Weights of a small GPT-style language model, trained from scratch on English Wikipedia: a variant of Muon for these matrices.
Each number is 128 + 32 x the weight over the matrix's rms, rounded and kept within 0 to 255. Layers, rows and columns count from 0. Numbers have three digits each.

# layer 9 MLP up, 384x96, rms 0.127, rows 0-28, columns 0-95
165139110139110150190163105093139149153142118120107100139135071093099095125090098161150121097156101140162112104089166096087137123152143097133068153096186107099125118093171163170111148127164038138135097134125071086104084092157106143079180144166126100093150105138111089171137109167111119121
210174166166102134104109103112168134136079154111072136075141056098106106125159134134139124081171109143158111083090085098137096116174175076128144158122152144044118105086061150164127179110126120139125120075096108141127106132122159119085098123204111105113166141167100153121111133143130130090
124176143111101108128111115074127077164128133088128113126120167140116172172177151175114161101118119127084120099124104129159100081168108119129115144105154114125141156095179155132111098140115098147157085072126051145187124106134149155173132152138129116144133136107099186088106075122159065103
137145133144071117134171168103090126084127108112126131084094139182155128199121119148148165161061112131126149164201132116175068091104130124165146136108212096105172155121151160139097125101079109057183120112127117098130124103121138106166098095142149099131132100148135119115094136138118082129
128143114116084167127151170106155125114143133175082150151109062148136099133124129174177142129149106144130144153143119080146107129101105151103171176106161148130150158110114085124162139168139081156118156198121113153142120098109142112101063192113127180102119103129117183149122143062161140120
081158131113146121106084147148138115155085111100165120147106120206161111190142227148116147124182103142139127135097168142135125119143106163176086160057188131206156092150123140186160060113081129140109150056147110126166164122131056093099111151167074102089130110116158170111080099143103131105
070164174179147153133122091160097187102077132162175119119118147123142091087169048111119110073117151090170148143192141108115098092073070145122122155161152105139168130131176144175090073082107095142165096096168103144126159169120105102195117099109137088136128091107142144111103189153118084153
119139109050141177135100121132157093104081135160081172117139187152129109140150117139151128097115177163147110096139188107143132126109086171140101149098151096182037149130095092109130136146128104138152145054140107108153157052130084117163061132131076094156121159173146099193104102129130136109
080103105136142136143134104126148138113097118154147126128107156142134171139110081129136127110146060103114166093083142112135160170158107146108157143143152119173142120104121185135124148169106135128152137150142120147132181163134147139091130071128090112147084147120095142089109136094125152130
061111168137112103108148081125139148181123096094126113125119200150140145120101089145115132042134086127207170172171113174118173138101115142178144113128173112153156125152147145158093099135154202115088137119165167195112160132171109125154148101122117082121120155129135118163074124155145145099
155106124123083110134093145143150181144105083058179077140091127083154070106152170154123136058118153117160065106152115152101144130120104099065090160064129126134155098201103125169155065137120139123128149091162154160128070098126138106095145138168092110124121089191134146105093137142131135139
163086146163136070113163096128193108046094145136175053185140142103139152097166124109116092110113102151054118142133169135147137145097126138114136141142158078152182131134136113120075125134076155138095169142124102134125182131144138148168153108140156138088138089153196136148165083072093068133
081118165146160112113112127078118115072118113172159103156131132083113106111105128155181132135169146112086088162125183119096151116122143102085122134060120086123159147101155130146151165146092127160147159193134089178197101143111122215091161174133080133086131138137082162097044130108129126144
126160098111123105084107135089114131132138136157126143125137106155166180126082121137113155171090136110112168079142086158150136039071137139122129118105152132127102122136107144119138127168146075189150129109164107107199133156064165157076199152089139101174140195114188123092126065169136156153
150159105081078100038147108124145112097156115114160103098151079083098096114141194171153101088107139162162091121125133138173105099165124095133140137138135104137140113153167062110106107158125152073160161126072128109110110190150057168130131140165114102185107132108129050158157115127076143120
152175191120137143129156139160105154083120103113057151141181091120119193121115116092153173150107116141134110159140151158147118112151174160181080130132097084131089070145142084167163134156087105179134116120089167127126070138122098093136100144184175093152162169180158197063146124136137136120
078133169142161236154184071121085171129077128149071112154076171148106179117124161118128126089118069196118159098159098119117090079152178152187095154172138078062200128134136092103104082097095169168103105115131094099170157133107141143152144093173190117139109130062153174082174111042128087095
111159164126110121090143101159142146115062108182139100172146109005104119114102080132120196077115114125115122149124113179147055142111124131163124162174181143136060098102099099117179153105151138132135192138113097157145107167127157197111164118151126113102108073124078131124100127176160075127
149150081111162133117111194121113114131116152114104117148103158123142121101126133133113150120172202140075108143156151135114115116172152153087061084140086151153140088147162161119101128175115168159137148138162143168079109096112144132170133115132158211154130152182165110118129142094137134080
076116100204112157109148174102089116150190096127153139113101143130132078189119114094130119187111071073096100151149107082137103168188165099156109185165154087173128124199092122103112106152119117102102185122136085169134139106128086112077158079135133127147142143143152130085128143137070144107
142160147103079131114193133065166155208103112098133072120113102080128090131123152154118166122165142121100119133119149077176115143067111075137146159145130126140082076151128093161160106115113138086125181125148130105117109103101140146147124142125151094121192136116150132198138143122160120095
120099113108061099154131169122132124107162134090074108124124136081086107057127127170118184127149117172099139161165181194084068133151120152112080135127108147135200094121154130164111144179077139127072095149119108136098163131124150102074116152228117130122117115109135182097224129133104123152
137151162106153180045153184185120129118084101114114159098115136121146160150080138152131092117145119125089059148158112107097129190139153104154153141172161127129137124175110102135153154203100123118109126110135126123090163105072075125097153117164075146129063149116153082137147128100048090149
118130116118124102140074197142126179133139108080155104109139140159190130109143109114130084127138136137152155145089124109123155095057125123173031135127177110161127067103149119164143144152127109133160118106137103094133102154117060134106164104092160135090123121130129081136099069142137155176
160175177082190126124129119188138124098096058129137100153147127098178135118096159140095132075109081067139121172135117156123094114146136109158139141065094153152109067120117166087108161159117170162123179104090146120180083116116126150093096084131145075052197090158183171138138029097145160114
122103110089067186101109117152157141081152090120085105130078079146095168116128127120145174134068170087098101178162164128092122183210098103129119125117099093145172178116141140147129106138142113145175137181156133150118112112156125132121166081134136171108073060145086133156168088118110100093
187144107175143085115144110136122159086114157160188102109074096094175181151085095118170085133161130168126124115150127088089109116112128140153149133118149147146106113122100169147177127164042140145138145161114133114136082148140087159118135103166031081137113155176145108120128149089133117149
142150092140181147085200118142186101143165132112116119177091154146139182174141129199067107167067123063121133142117109100130181082129101166195124146176094132148127083109136134106126133194114109150143103107153143111149134137123155105136091169177150154104116189102131127095128117111122121105
096163144158173118093175120134162145140124102157153082116168173103166074089163114136123160107148118101175072123132083114101056118122136099139127091099140132121075124157173066102154121155086128120128128069063125188102082143126141153139118184086120099147096107138171148133111105075128157082